Weights of a small GPT-style language model, trained from scratch on English Wikipedia.
Size: width 256, MLP 1024 SwiGLU.
Architecture: RMSNorm before each block, learned and rotary positions.
Training: a variant of Adam for these matrices, 720M tokens, 15135 steps.
Each number is 500 + 40 x the weight over the matrix's rms, rounded and kept within 0 to 999. Layers, rows and columns count from 0. Numbers have three digits each.

# layer 5 attention key, 256x256, rms 0.113, rows 60-127, columns 192-255
451428460427487522469491570553476481477529419488508441522520487460478543466516422451478510461529528451482548427499456448539494496473477553510486542415434533510516559513492481473506501522478519
487464488540490538450545522478552511605503476571394576528459465509492550485486479568529544435533520513516489452459565495530405498491452523577539534613468474543480485481529567481489468488527496
482579639457423492519470518575467486486480474566465464447527553571544393483540512523483473536507516527486565533461478480501522456522551495405518540543547485536438550463568581452405461501498454
570553547419497463531508539517433506568515446433473508451469477468433520492474517513548460475492491544485438495555504442498490557491465550484429536538525526510491466589485519467446465571545465
472422499461477465525465514490542484390500454513462511525472480490519487509526512489492551502488470495454497497500518409528543482565463569525481525476539494470445487507500479465528432533462504
486519550490507517436536449462499443548464464513546522470495529506545499452469487501494470485483528469497499541427571531485477526466498433445580535493501502514558540502544559485442513445530570
478469513528495590535478490545485514544546474585489488435479454531433609563498523511534510495452541481527506528509481518460494490478462485505462527445576580512528462447552511542489546514579537
505493478495538539466462558502474431479489453527560483485499508500467547507481502465470529432554483531509512508575490550398483526531499496413453505514511511515535530487535536511456509473581464
490496502537491559468428487501518545518488512467550489426553571481484512530450484468498554520526522424503460479514462568454445531466471446455606475525516532549509516519514549552414548539535526
496500478489514519516503511447534472486482522532501456485463522518492454463478507466479517476483496511519505528478537549393480531498515423431488493513478506513544509468572562520461519480558505
504558509530561494493557541512487450457512466472542561505498497512489461447479537483498499487535486537460417577489551448483464517470498603474490569473530533542480477526492527502476478448498461
468456487520539620537389486487515593524484518589566426417493596525473524551535513527506515512530527455466465517481483463476445476505467524516525500519468510517499534499502477486428516547541524
567480527518480442452510502508503569543533625472444505539442498488536518537551491468459535562475447542482539463521433490521459533471491439484546432513430533514492521510506489539547503541541490
523530452537450559490453475484534565572506547574503475512457573445518505478539473531504475467463556447469524481553478474494510457514592479536545535470474461486478430483491550503493466542492548
511484445514522551498459477479487468430499508507528460496440515451461465448553487470498486495476454567524529554516500464395518525462525540387484478432481542508508509453601540498524517510601465
490449529520480474463474517552569523502486458479550488539540450514435512424510486538562495480549578412532484444453491465539545436515505519483518577485509441419512546502507536449488509452436509
522455454492506521443491471498549572466583505490514480531391543450482612489505515540462601474497471467516493501456460526476477507535564480517526494485429511513460490500513483519512482547562533
531380497456456499545469504519494581583549451504565450517506484534530580471498403468434541474500504449462446448414509582491512517513433523559453580465469509494461508513463460471503465570506464
477529543532464435490563492518513494475472469549559553471572499476430517520486481511504480483520580393539476565477515475544525495375475583510549500538501533562501453526465502574490459416458524
529482457501466544490556481504607425498501482500499575492498448450536509508496509538521534461515545580477486487430535525549492460582483576472455485484579522517419412462542493572520492439503491
512534518559536501490438462510492525559493458468541497504546459475451506507561519510502436476513520385502497482516466491490539451525467505517454442458436442491466519478409456428491465556479440
519495446506511483501488560477474449435471528559520494503594545603572456494421540482514509510536479595499554512510620419475490509558506572554474466477509532500496485489504508496503567440468542
484537524507553464545461500469406498498542473530512538476521504549593540450476528469452534536536486557514478518480490537438492528475486510485509463558589564539471522432543543510503502543561470
488494485548466459536452534516520538483530517517521445438542487460435495511483485510474484479482532411531475444438569506600465502542497527520556429474434506515490508547468508480506511535393523
458571490461532402520459453479580464567527484416588492529536451585521558494495482485487461460525527491481451537477463571468434537481520478458481447522436493502493557495494473432468513554512458
499497465483474486528522508488463495519572528505520463496453443478581474517476525434465475492505459520516517543524523542441518530504464460507394492427507462505484550502511452450475515531548473
527496450456547483504466532518552472491412547534509435512529565521454510481497458460492487444504465419416448430475484470486564462574520514542477527494481525532510525534398471575495508479472456
509506489462530522484532500493456503524475475502515468492607510493368550559489446483551509528439473533535425566507503481490547556532457571444492570452497441473466405528502465478518579556531508
505461518438531525445575481491491530539502548518505474518511504500505545502490485542495524534485536535527518560524432541435495506383430425498520472531479501506537527465526553558484532552530545
554482510481477403443509484500473530525468489514506531547478380517515512481490589540485476510449441521480522472507528524583458490465440487484477530494476509527479533537377477460548495496486515
463487574522488488476569436513498590576524471484516475485536486452457491501557536539474469475505524472563435507515410515467500480528443506490457440531557564453545530465465488505486463516509514
486436475504491542480460544538420439459455422476523524523472548491461587518562493475510475486465505528524471572532483518429434552530522523436406500532511490419576525481511508478510512490478511
564501524549455534398500479474563465468499476468485535520513462434506563563473504517478487486546514512555558460545422465540467502513493499498480420492443429481513436491492447476519538465483448
484510482470551502400561470499540529475584531532463498528533481450536532471448501547518517498445524439471468459490419505449498479485506482514573477468535458490451450511497497571467441508553492
505526528469427447525546538482547515468501488514515505584460487493457505498533522457444518473465462492564498461457515515493500468591514554464444422535564492478492489529461533403490533529534524
475517386510485452460490509487487540521461538497580509541491486556513468449515501471490479426547483452501550526522400461499509515401568511557500567518523482520526489510455577480505468402537567
506482589498447577506458528519425626565519382519550479500505514454513511525464604508472480495545491482515441457468533492522468601542541474552485564513485466531506467445438475517505502524528423
470460470495534517481453513498523499551501514483504508509533517486458504528492458520493518512521484405471448489495518563566524519532509451575560491492520468461469474527490446510489513518401501
465461516548509585471566547501534431471502485475441487537476531557493524473495520532512505545500580439597503536526455509540424463498595496531407423533495434447509529452479542538458568529523510
469499539483502498504473481474498551537545447458468501444474526444426509503520474505546554541448470455573426503511497479479485489492479467478514518566482541472477520499497571541500470533555509
519489507456462499522466511513510440560540448491514526521464522471489500518458371514509544537525501458480474530462512504500533480488470572489463567539540494447494454508520491542460513580506516
520472405481476534389487494549492491584531530478580459428594543484463468535500459473532469553555491522498507505498477544572510545430485482492520567420441494477497474465455432495525489479475431
557465444472548495542470527522503519430561533543503465522474495505559528514456439509498527466527494483557490506445480497520551476540499497511482533371531560568477539548432474511450459482563485
522500482479482489504492523507510543521494472433521492511530493481441486496484453491500532565517463422518456475453499502607464496533481512556566490533494523469497443553473545528479490543421520
531472506519431453542508498513529473478494493525520474538562496490511512490452490503496490505516485498467525471454525476621501454507450542555477505515449503425464466572418456451531444505464498
473505532425574508550526542581491506546497504516441526478426493462475416473548507481504526531495497349508468483548458483470447455516501562539488498517426499458531497494480570529462478415539558
486550527525549564405473497497541521501494491547451496482543526470466595531540486516495496502512472517559452503538445528423425518482470446434480491470546484537514512476488531546468531548549500
468485500541542506480494499517497526508471531527486512444495513508497509506537517508538506460482538548505542475511482455430497510465511478481486538523469491535519488474563528505524472484573501
469479443431490489475527542541552509545524456484506457436505484509374488508491490474496507509483486439523438490422474487522528533500488436521543504438442554510454624502568490555476478492487558
511558530470427496482538477501486442494509470523548510490475509549537482468546499510466486583537485561486493596525518489474397485615482576444471462541523512489468522461501527541507464544460472
561511459479591448502516468433505431500459496497482463484526490514546460495453580433541511530514432469462567483533518501493479503584601491544542431494475472580547456464510471469532457557505452
445461479517552520512471484460453525442558525526509477438517505538438491494533593484512533496510533455523495511446524536523535484583514454534585496437547556516493514536530513512473492475477529
462400466492504550427510508506536594477508547563494491517474578492417548501470453545500515482511603506471527540483500494520505494467545506507525432438530573550504514543410431542468457487486593
545547505459520466619498493495423542505519446480457508496535406436559511578480547462536449450490473456546433459508544508553529488504463471497488536498510433521439484564502529447531520484551446
499479515507482554552578488477503375420461518507525566550425448532526540432500564533534477536471498515502505537529512470513409449580469497472455455505505478551510447514424463520475502525515507
553519464528508469530496555558465527449539502482436491537504494493536488492456443576464535488445507606548500571532524457506579533559493467559533526537466529460524490507470476533546578443475470
517515460457471508525490536468450520471587511423512498472464505457411455523462433427550562494476511466467515483515532534521594515533505562536505434506440466533487500473511486485460502450511473
513521480407505480502493485483443508481497511514547556515594572560450495502470511439482565582523405466486529493511456483535494537627498551532424478544532402535502471478437468423471541529521508
530491500453504482552497580566490603549561426489484454455546449464535473529460397545509466432540498425543479485476558548536573506476519429540473569394517496647423551558503481471532495450570443
492575640657431542474567381449406457485544474465547573545419467477569474458527589524495492497540483573509548547602455481462491486528496566461435466516572490450536419435519534458481494484477542
550512474483462473528497507452447479464524507485521465550490470506534468497482522480469472550504445527504518507501550570536533482545466541519474459455512492512491492516465488454494496494445504
451489525469567448492567462522452528513526460460504511537433492457530531537481480488517498490495551485475437440465510528477512494527472542442546468464529502476443549492517472469507498501464455
432419436445509505515534481467528452483478523598477489574563457506491511572477500490556571510511501513505512542507572474505556541531518399584496519471474512507446466505552464558540504397486553
503511482563478595543522537468614489513481483504456503409514561468511502497540512521495575507538505508531484520491517447465494505538502485476492545463399530504543537495511525580508507508516588
486492528526518522470495501494555547531474516492523475493544492554555469491506490512500517565545512474508490488441524478541419476432520510496564482447578491551493435452437508565561544549459480
462450449517495521581532471471525451435436551542444545539495493510523538526494570496533470514463521554529529546505516498536451451519495512446490472566520379476541430553503533457535523552517490
546533528501520492594482527507507432456445487477505553550465451501631527502453493493477489483493442430494516515489463475526438411551471517446466532552526476497464448544442472542536569538539443
474495459482560462504464508443512429483384546512457516487568512536412497516572580463482499551473501514448498449479508462498480461555494510499546495626463475406505448548504544513540515529461475
# layer 5 attention query, 256x256, rms 0.126, rows 61-127, columns 192-255
502455457492507511537566481480551517534505440414539452492524478448495502512494472514400499470501515501465479479554519565442529531559534546525466497412526445439486591505453547442530472457527539
562473519531447617577428470500569423412490416562436534493417439581401582510480485518480554540467465528567582487486507532517580451464396552405501546543500450482591414449604541490477466433504497
490494521510527502509507552508504547428520418461478441470486472519466487487534516399442489409488553541500543487498441538482455419524469529499430489490486468463478474465522567518565486532515543
539544513527434516519477503457502470503495537547517440562477520475532459533447511466414428490477473503525477540504530529513515478446455476599449543559449505532523497536506538497476519547469507
488494524505509466469510533507481506471484531468506576456498495512464552512551525520551560478519475498497532427479518537436476495521545538471552451451553478492438455475516459519499497501511462
500479450491472471533486500430519565517469495496524512490452547511457542490494540484480548504483514540508491478512494553511491490457508568489538455467515527469458570496480503492577487501478500
498486514449567485468520495538472527490510476444528532456513495482504490479556484536553523510491511525500520421456513478489505490500511526416604471409517488519483515492488445529493504440530509
489494507420547529483558557526459533466506503493515541481454486550490577477577559533569561485516520487528499445485531444543497500476517507413560467476517481534508494468515469497521497479508490
516493524503513512496525511518535506506541487460468524493494470491470533508540488500527538512495549516508499479495501465455528520468535536410564494424547475555472469470487489509498459462584515
543484459469483482504502554496521456540491535515505507503452532491480437535493501450449477460544461476558518496510508557479548510472516506501439439548472534509486431445554488514446475527496497
539447488512535435515594559516501528483491541477531552506449536536437535491520553530510510539532531510527485464447488436561552474461586516443534489480498492537494465484472543504524514467507489
477532449484545586507587500486504530494464447509467477523521492595505482516527527494494499515541558530478553520548511434557538556515512488499444483481509468557553502475488520487444483521534553
485502497536570512550529486499559512507458474533472497512452574559400618491578567498525507497547433494509452425507566422524483515536509517515453510489530463471530497486512544451502505510489532
466420577553567555512528492452509501518501481528508544432527519500368484492496492521505506532488491478585479460471538488512532492471511546452536487449545437513477484546453503588519507516555480
493521505439451496503450534486506480445539559553537506480493499502402511491566519554516559512492420474530479532480572602509509482550535489565507473518465490498489501547466571577548568537479468
483499543532487573538502490461489484505589518432488435456524505533516543495490503553473489502506543537546454484486493465559506497464563478451491475441484529558519538420478490447479457473547512
444483467523520471487553483548490525490519515513569475476458408503541569496502469538493532458502492529540494525545529575473475464465494590454520457512497503431469530511483437524469510447477528
508508512464455582454424533466552519461466478529478601446490459504511464481486508586559481440451510476460533478511526507494490527555448393535496479492501536450461471529469533473532510525453515
501438511516463621513461491524442461550467517493457513538523465486490448485575453483482535512448436543495496502507594431489493491573448423466451498522505476480495491467464451422527529503526529
492450487482520505468532459519459499481498481540520501463460487462518512463541508520515494514473517492547498450428520579489512490502512426495497472505511583571584495516527441511478549530460469
504516455501477465465474473460438433530502518534433562531455521451383504583515555495520578535509469574484529471494455495523499518497557541540476496489546503486435626540498493476446429483500532
531461548513556518504504509494494518525510574556503510488492521510600496511441511500501477562465477542520504508571510503486494523464491511520513486497471518485572498477451448412531454540536471
516496429509451537428485520503465504500487528528429532582411442453532530480497490601511550468498441451467519540504496563471499512443455547520500559550504532513455595530421482521509531488417497
474414506475483515459516504473527504496563517519445488490557461531510446488475419462483541500589471434465478525490503510530472586472506513456550461537466514538476516477471559496542492467494546
556433507596500538555423478493522480456449485512491440545390586506499551495421490502404577531589474532521541551521443570419514464497455571422494479513492550507525469477471544522509523450610556
471532563384497536438530515455503516546579511544424621446550473540487504474596480560601422459413540497484464438493544488596481486498550444521536491535516476469510508505454469471468480552382452
533468573538583446505530530505490548512518504527452483489468475527511470453468482550449514527583552466504514508490498464545500475509558539502521440546522526524490518437519476594456503466458485
545416546558540492529453438508503512460506445565461472503511567526537460527410550506533511576505536488457551498541446462572489531520477545439466452470498471536516503487545530482522482454492461
507495489548456434496473480492554521527435456476514481481529515492494544526440461483472496488498526464436522523446488560470539460497516440451461438469511443481457494527470436511562515487506504
547458488477549588495447536519533473526513463529481461571475487465569491499490566457547550585498531444462500495509509544496436443465513494465499512549496512479455485461562472476449574501472470
482482506534417490567446516453512487498620491477438477505571514511510498463528411539499480522464552459444531557461478493513458471453508545510536534518475501555457493491508531538404559468544484
474559502497462507463474405483471541530483523497551520542529554479557461406475527520515492559565512498476456490540516511508506518512508550503502490530498548517518514479480466474503504444507514
532454522452497622496482481460492514527561416506473474484526493513509505510472561490501491477497453474587513458566508505544446525554522490483488477425488444482503580482528516478555493546479441
522523498477476545462477493491495477509479475478467451476440451497442513529485508496480572539596473548428468509515572551440451485485446450468519564519488520546482499552449567546513494530554516
490546477496438474525482504520547428459484515439465511507479505477404496516496509495458492541465494530481477521463583532530508532464508552533481484431538468491482429471513548508471477449489503
447531443461562498503527521474436544508544458535512444489499478495587543473475521461456499464484557507485475506433493544508452515490483482501496525520511482441489520536524499514534524500505486
509504447490465507521539487473455527493529515549456481537476480489488454445488500499474446503508453446487410534510581494586518485489487523548474545587513467462493536514487479510470494520411512
521476424489468476572464493452516489508512487535503453437571530479519467523503534456496516516459498488428517517488468445499504526515420462451511532516514500548517504500516540491451545480518525
509489476551589549578510515477460555514523488513434475508515553483530458568510573486493491503505547440530502545479454517474481507400475524493419507497475560470550496490582522478482501513457589
482413542473504487482497513556532499550573525542469521460522469471516588535586509500490451467404468560566390470471485464496465457541480524438450477438480517531476567476483577448537514524497525
530495539536520452432541522515475434503467442513528533513534525472513450478506454486502492524411477526447463513465592432560522441479529539482531452513494513539505489492490435571465490530461504
498489573440443405533455556430554504582529467520536484435525478505520547526575447517553446551542530530541401518489409523449520493430590442627545534499473496520498447567505490523514433629537517
461546468484509572423521560552460485515573520527489572461494488502497454516595507492512463481476593511499535482491518460566491510453483487506501490509507479552457499524491503473470488555402511
523573456440455509494455485453458497492436446506502512495466503502508482494475519481513514506481506539454519500519582447466435513521504481531462493553452478444461486532465507558502516513521518
504488499518463497515493574574577518464495454464506543468510538395523552520517516463478574570580501473466486492577496586502509492492483554461498547571508478488505485532561553531493508473503504
501474534495548517548512481465510502514583486535496495451499533543488484493501507503510491618537520509460499510513487491556497491526529523480538472457506483503522549440532526505488457436480512
511483464549520490563472445516538499466429542430557436535447511488494511517415516453438544547542483538518539508506473517413539476511482549464475479479480512484506488458579536493541554433604525
522518487468579543510486536510573491537558473569486496520594519463449508515450480487518472499465522555519456514422538482499500432497515570353492482486475508486456475475422485564407544475446438
467502548425470506452512551428520528576576478560447637438581482520482492506598451513611365498418545501501415447475520461582477471502561457531559513527562488447485495528421463458501466554399465
522461534482507522423480531595475491502505570536550529485455489570499496460517501386492473471528472549435487438484478521520488512474525512505505459517467511530490510593463491441493481537547514
431491423507474613542446552456511555515589538551534553488587547504519440473546469546578471566540557504564527476487428458534550529454521488503592508535506509527441464485460531546534474520447514
496527539525398533588519460418457456548533461535458569513482496505590591590499550498452465567471505484565534498621551558594571502457372588347455475621672499426530490479349566484471504486420579
510483444571513453556476474554497505481428509428580403550453525490513533514430539480397585513583472498528554568491446523398500524512465566473480483457466510548489503475533518538516522453616545
459533411509510527552612554560443443426419486409572424511474523486414416525519550528393536446597485420547624553535540521464415552587458524606508488483448565591450463459460508604562391560580572
502519576483543526504448509428428443480491541484411530444516585491522485448557494535503505575500405449510467521551508483499465513454489538499503446505526501493497526514474461520532450568518486
479528500510523514477452488439470497523406476520521455485486459486546496519455521456444539441535481475521468514549441522488539455490496547530430558599502567508502531551501480485545545542530488
512466519512554492501486504525479482526427527521513482438397464496446520586511553507456515567526523513507520454526446518553493514474492478501483468542516572571504476539486497479494474484510499
524504456550500473541507473548490455441406496436564379543428540507491491513444558502402576504571464478503588563523500529433495522522438543513470476474465521548496482465517519545501495470581561
415431578528569541456410503455532530369520580543498537456498596535412459497493416554638518556595539447464513429447474479504495525538615377658586493440356463556369488469625485514629445504552421
484508555491477477447494551473472542513504455543473503438555525552499514505688421528581445548558526434447506440530504544553486525521553384634559504558514507525439465489406468560536402614472503
462512509512470484476468487524481554459526528484530452498557559524489468462517578503472511527496486506552498486501465584493387481550496519530453565499477494493472513506542465495462494505502426
527458442452518489523511454454471475517549423535477505507461432493474493464438530428507509518558533552447492513479438531513548500473528524530512415523516514479507507524536490458445530518525499
537502499512519476455544544466550408593499474474455494574533595505445531480455495480524526493519536428482421482482471453489530473506577515471480494539501554454536488473451514468469538429504506
496528500528490520510509499481553538495540516524493530472488510517527564482584471495498461497455553482552521464523509509533506548520506458479526436502501483538553475547483446466441417512443463
548502382511527410543515504623475419431395503403591365568432439493510456422443539477411639405532440555588564590475479458381506522498496589497484518379429519543502521494556500489483557422617515
505497480579482508562468499540472461454427501454532441533438565487494497521436519507391574524578490467505582545531461555423509542514441568506474480516484551543484481460514536578512493490577562
459490387531470548513620521506479521589572494505544542493617510470444482524486544501585391472513569474587520487452458413574530449581517493442543508488527495543492484526445496480557414480463524
# layer 5 attention value, 256x256, rms 0.102, rows 0-39, columns 192-255
504501539486528520537510479578510542497469504467528508497506474458539459419553472540435474477463478489441517539519500444475529566473382579487507446477508507550486436492526441472455459460497455
494497545465422587541471417447530521462566501499441495483443531487462436433499450489493487479511469446519492573404515517522424497482526525467481553478472537456533533530443531517478464486507572
516513444537460465476513449418507474534518482452543552564477441439488517566490438565508533521436505522533578485513473490518520523528482509531530498556491433514446427436547466503467538484512457
473491514457489507482524474482502548561460493495476551528483573506505438547523527433574478531523510575493500479487519541509477496496558441488483533577496475483468516513520527554518458547491522
500513460627472467475503527580490465524493436497528510508457543456484526547450472513542528500502443620534576438511419458521512514472504525542485505516532443502443521533597519458487435527486441
533511499466567433521603529527429578549491422418543496509529486453523513493606502420539509495516490520510561498513482481505533546496428550497482419511458566498428587487483518493544477497495474
468504479561481518465494561484523464532461529492477473508556524564449478492527516517460515464426504483525522489527514486505547489483441534490549452441471500462453433488446509515523456479496508
477489533532499512529479426543498573541489527440553466475479513526502489497520480483500522469484473514507503555545502494487551494514451457515468510474499496478488475455482466512545523537489441
456502486527536543535591488541444477541551520449530485474549515485493459563525526484498483567567452578470519465531463485498533586485528503448527472497484482474467518517520472442546491542494518
512492548454457517507466507561463550514510526537426506565516500492513563469554491582555483525546476532476447536522508513518484547489492521496475498508517503432518450510511520494579540437511464
485500490504539486480403582535531462539458532511540507514599530474508529546440480522468485551484593475444560460429506511504524510465610456555515476462507544392529474553483537517521438526496484
509493480437442493447500524554563509523448455542448555481563516530492544525497492495503519562508573479482523493462515515532350551536568571473464506456515487516534575500526542511487550531504538
482572458470464506482448491461401578465499489574373512443498509515517461443470524473486448520513480497557458529485529429476494461480468512510491538517484513464537421510563503500540478504501540
389570428520491472499498530496508582510544533522457483521513557520534503500470528525493552473477487510512517535509394466492511498505519579533512550449475496430513525500483506516449502457525567
485498490541553476498570504470531505479503457415477476437514510511480536476534504455481515512495487525537581480475489501508529564590494522500523537445450523502518490505536542513544492561498412
448574474407439466470501413422548462483534451487464525522473538494500477542510446541445526552498451537472521516495553501484571511516539468477522447459549514439483510476487539518444421477490501
476439512426450472607537508435579515491464575448418452552444536611497475427477440489527545542502480510525535571453523504484506547553506594475545509515547555453482608513452591542481493551508537
451484503508563462514521534515478551476454568426461511449568523555525492463455553488553488466529497508439450541543502538501483536448488480520485519514545488466507539526439460482512610508503443
517506486465529516452436452509523444471467497580534560608573528487526523495497584526555420467546498494497501464514535484515418517575419448520510451560512520516463561500496460500522546513486644
553514521504514500588480543494489569526586456464503487462470432470486479526455514412570372522489559515505444506415475529524418558520595502517443488544516485534518483497487516495506497528502455
455452521441513503510451517519537433492576498501498434406554583528534496461508560479417535485430454480360519540476509513475542495485454459476526487412469556513465479562433533517439454472491458
500519533467478397478484530462501471456478492594469449490461422431503495489485472492495521500505482482458456494544502542535529475467511453468474477515443467537499495528592491536463559444490534
475469490561422564454452495527582446538518490499496438539482574521508449450538481554431498491507527560438533444464553482477480485514452485477524491493530539547487425548492485571487442572484526
536571543474541472532548505563512529584571485471529504466529432488468539516514443456512565520457496501527513442504485458519535536546498499564540447490463451572516459468519615512497462539497474
490504567465539613521517588524560513446481549455497436533510535461495526466477524559485491399496591462500534525479563496496512540494437598473524474457523559512485557505468570516501494538489497
510552544510556444503522577519429501453573514430507476451544466506518475400478496447544483442541464515517437493449517530478459553477469517505539492575393520511584497501540522521504536523492498
591513513554481576512508518538547461517499535507423518510469460458440495479536443559492578549493538505496559528486524461485513452551455527534546576548523529554543546528481496552517496543506580
515550431537461490449548468549474443565520484518522492499509521495439543551457458495486536489520520564509587505537459533505549531440573397506502469533519423518490561490446468450490552470496456
472549515541503467470488459551493470497491519499518540501476561492495600487466520444471533490557503506538590468521487504501442463511580481521526515434503465499484487515468487505513508458498478
494552530524502520471577400396532501498503505464483528480548478484442603499487536495482488517448508450532419498457432466519532468465466564460564491550494548454525506524502447466468535454523446
584534522465549486495558501467529542480514510479479453448449502504498511452534505490440597516454479451538439498456494517490563485501526444463489544425439544496533445551485540493507490547501452
514447526474506598446506501503517470560540505531467518401487519385605543549484563534452514493506543483484536499466508537498534467510470491499471597502449473500508525482474480466511515509505548
530436497601481535551477521630488439494514546516454501510482462565474554516524533505551532436559573526613467483532517514494484475564536436471488544512523532532498405520457520488617580501492481
520514414466452575419548465525487514495550453513493460481491502435485495529535444522494505557553509550526499502485485487472556545450501521491570480478566486495516484499507552454524436521481466
416558518502390497563488476386533543472519570540513517546477480538453504601445519457491449501511541482510464474494442483540580444488542463496474547517505487490480444568496483476482480419510392
537502545480494422544474574525570517494488514577492482483471400555474524452502484504550461516472507501480472507396468469500467505540511495555499509527531471487570507579526540528493470495502550
505557629428489490475444490563517545536567525555536424504526484469520559507555499475513489524484488445510372538511453531514446506493444433550477482474456505474630558476533503387503449482491485
503480509514525509527523526489540496575500501498456482517544532517497488498517517545528478581416567523450469469600531541489533456479477513518543472513479481534445498484543494427482478492503479
523443453534411400536472545494578513591386500522479578533541475513442603521521528558532548529439538487454461468449407529542475446497534528512474488451563502476521464501534531492492519512511494
447507414494466464510555446427429503534526536509442536496449510445498528563602516542463527521444516488515554456451510446516449423520534517507516559490477389537491457501503531553493540541524521
# layer 5 attention output (transposed), 256x256, rms 0.0983, rows 0-38, columns 192-255
506548555502490485488511456442536500538508563444485529536517501542411494498437467457450527511442541530536486460545481463478474491530488471471549515508519441478515536487424502518527568538454462
418480430476544464498519534503442513467486510411490506527468472497514482447503529587469493510476435471544567479508546505474490540540537438544440406463458493464456593533526475512487519467499484
468468543525480548479509464507537423576522524496495501536528458492443450472565476510467504504522516448495524497483467557466563429544521548524529441498498524501556517522473539527555493477485490
486561496524498461469526510524462465438452447570430514530519515467525461448503515434556481529508541452530459485514543492503490518451489544452465460467513490521469523500503488468483512523554495
411449552497462586514427531515468442530469488555562442442462474558460411449487538494479507528539636412482417499499491521510585469480479505524534536497483498542464481475455507514467551518487563
545513549468579504503540467456500442491568514537364514507558495474498538472499479544489506488510517514498443570466562482542500529436494458450483476515511464498503459525499572472513452527452466
516439498525508512502449507512502587435529425445479540542473482499382441508509485493496451504498443515564492473488475549477514501499545457565471493535485471540548456521510460499580477484532471
509453522512425482524508498528478496515457518449544553558460488500477512518521505475522467492490441513442463522452532529417469531510467491438507531525472462515475487511547528559515460498507548
515440497558503549474423461478504512519537542523411483529594531499512478523479476526474528516467572534508458518524476471515564483439499503470565519476467475516489467535516524486455552469427494
520493482495538500454566463517499473485439583516463498476491559537553520519441446494526531497463558456432505481516531455496451490507443509394501550519495420585429541545473454482520518517531483
494479527483500475495517557470451535454485506424521465448428535457493505579456506502540585478530548521518476526501446471505521479520426475554517557547544517596532466452463436465589475435480508
478514483498452480489512541510537456436545535448432454449476453490403476500427496482460482428539448477504501488473530420567532508482492457476423519577498529515475441438533504460539520548497460
515561550470483484440459489519442477537439459483548594511428495507454511516454537486551467565550463480512403464451566523456537542498541527504449516433447510592519511484560421484529493503592485
550521504565529493529475544474426477493496492517524479532480490525501464524462472487502558502551547460508466490540459422485580447472495446488481527485498506546588478536467496519547545485550452
503500554561490545519485432451492475546527448544550464526483487433416523544514460509505453586482504468493441510488495584485534531468491527481530502475467515538498478524464495504507485493489515
514559505548485537463488513557486459490508463577520498571583432546495464491510491454503476475571535441546548524506530482485489498518502533423487541480557519470562534494397535514531489534535446
521487540493480449496546368523486502504517528443453482566492490499514510486536493527456469460517488452541498551575568498471485563536460435476458485459531462512473533504487463438579514483559471
497466495420513439508476503488558544440456520471521526463527561449593581507533478548483476505459451520494514529482485492548500548465467433404503460485463474507496452484501476462516502468512554
454542479519543483554520482575480512457495497529455510485469531479539470470446407494521488448492564498479507470471530476506503540484519529490439460551486491547533470453528479506450476510513481
487551426435513514504505494514550484515508512515508480454576538536482514458486556546483490513501569468513492449454616517524545493458496560456481487483490534478431479512495478551479513501560555
552506564602457512492519484530450552381541509494534512525476526519475466517473476548449538531507493484563465484491517475541457543577484479543491578520547470457554534469430477450464539536455428
554473473490438491476572515482562519479501497520538462444539501502592549519517503505441526529503526503384509471498530525526424501543516478493575543467549516492494441493488458497503482556535517
468493478507460499539455402555381525450519454466507455578385478535379390508507527461547533509467545483500458445527444491469514543586519474567462539543468475540511518492435523479524520459473444
545513489544499570545515471431516476540526589525459476541520535482410433508509515489476456504533497475545518474490489546489585461477457570555495545554514538504533515506480469586494453518510547
456474479475549478535527398481485541470478573421485508537411518501411480535452514507464553509468477583518472457515516504475455566519415517532505498561488517482529466470412431518532499536513476
474491522412463523551489442412446450505520487500520493397454584439490508525510460544490530518475519504488408469505555416527487543518555467505546511472508479561531445459488462464524462485466456
516519546482547561487556476527534449504520516451488430474460519492543562448491546456474548452502518526521495501572493467445517517480537516534429511627552513530608541486511468507557484485408529
468452522524463539501552482465502473570470505483533467466529480493483445543516522532528482478482515509453533517479463499545492488488459442499567570516472441439543544511443507535497509522450536
457491540496430508522445559489475467536517481505553465446511470492510428541487461547484425478502518458509502508487486505485507506533434468550540575549514458510416519472379497495508502506495518
488533513575512550481467596448509568498484475503519482490487489461531570517476503454504406473485457536474429498500469521498513493507452499524553475429516460492468427455545476545549527489439474
573523535511483497462543520412558530472532490537492449518451505468502502472468565456514504534522451445510519499501452487537482491583513498542460569478523526529497566517505476512520546492514460
500515490506479506438387514517458450540480486465474586553497524529486435516403516464523538458475484456505485481536464495441537425527486559510472491467490561545569545527474557495410537490515505
507533501460442438464525533570567541586432563568517435440511525463527477475479478457527418632488558513523499495547515471512435538445515477464516520542492443490472509515571464460439511440485550
491495531523524510469412492525494438511440547512483469517482508513450494505471535515476552493438483498490478485529522453436520464488433498486515538561467522545479577500489437527497515488443459
533500496490487487513544571531488500549513535477546522513551498455620500433507541482539513468516564511450519551517551499495470491562411537540504439494484495532428450562500504545545484485521522
517512541484502464504643487489524531486453502533572405418498512483542558513507550506498510549512544408447492473536537532466490515410538443474515563479524501502487525435527436525523508478541497
453495510588512571490547523471403467493486548496448408456444491502589545475456531577478541463478449431470523500494548577514494518443393517473475453470510468446498523509521510512496510563495499
541497492514526524493472495514526559463564514476382463530578475494474485491526523426521452463533456557522491485484487511435487534441456555541466413528514430445501542509544512526443523512445556
503472505568510510447481510501552571447509521502580475474491467585473514534519574398524590464522500559534472475500445564547535497447519448498498475517524500429534526441503489509496501463505520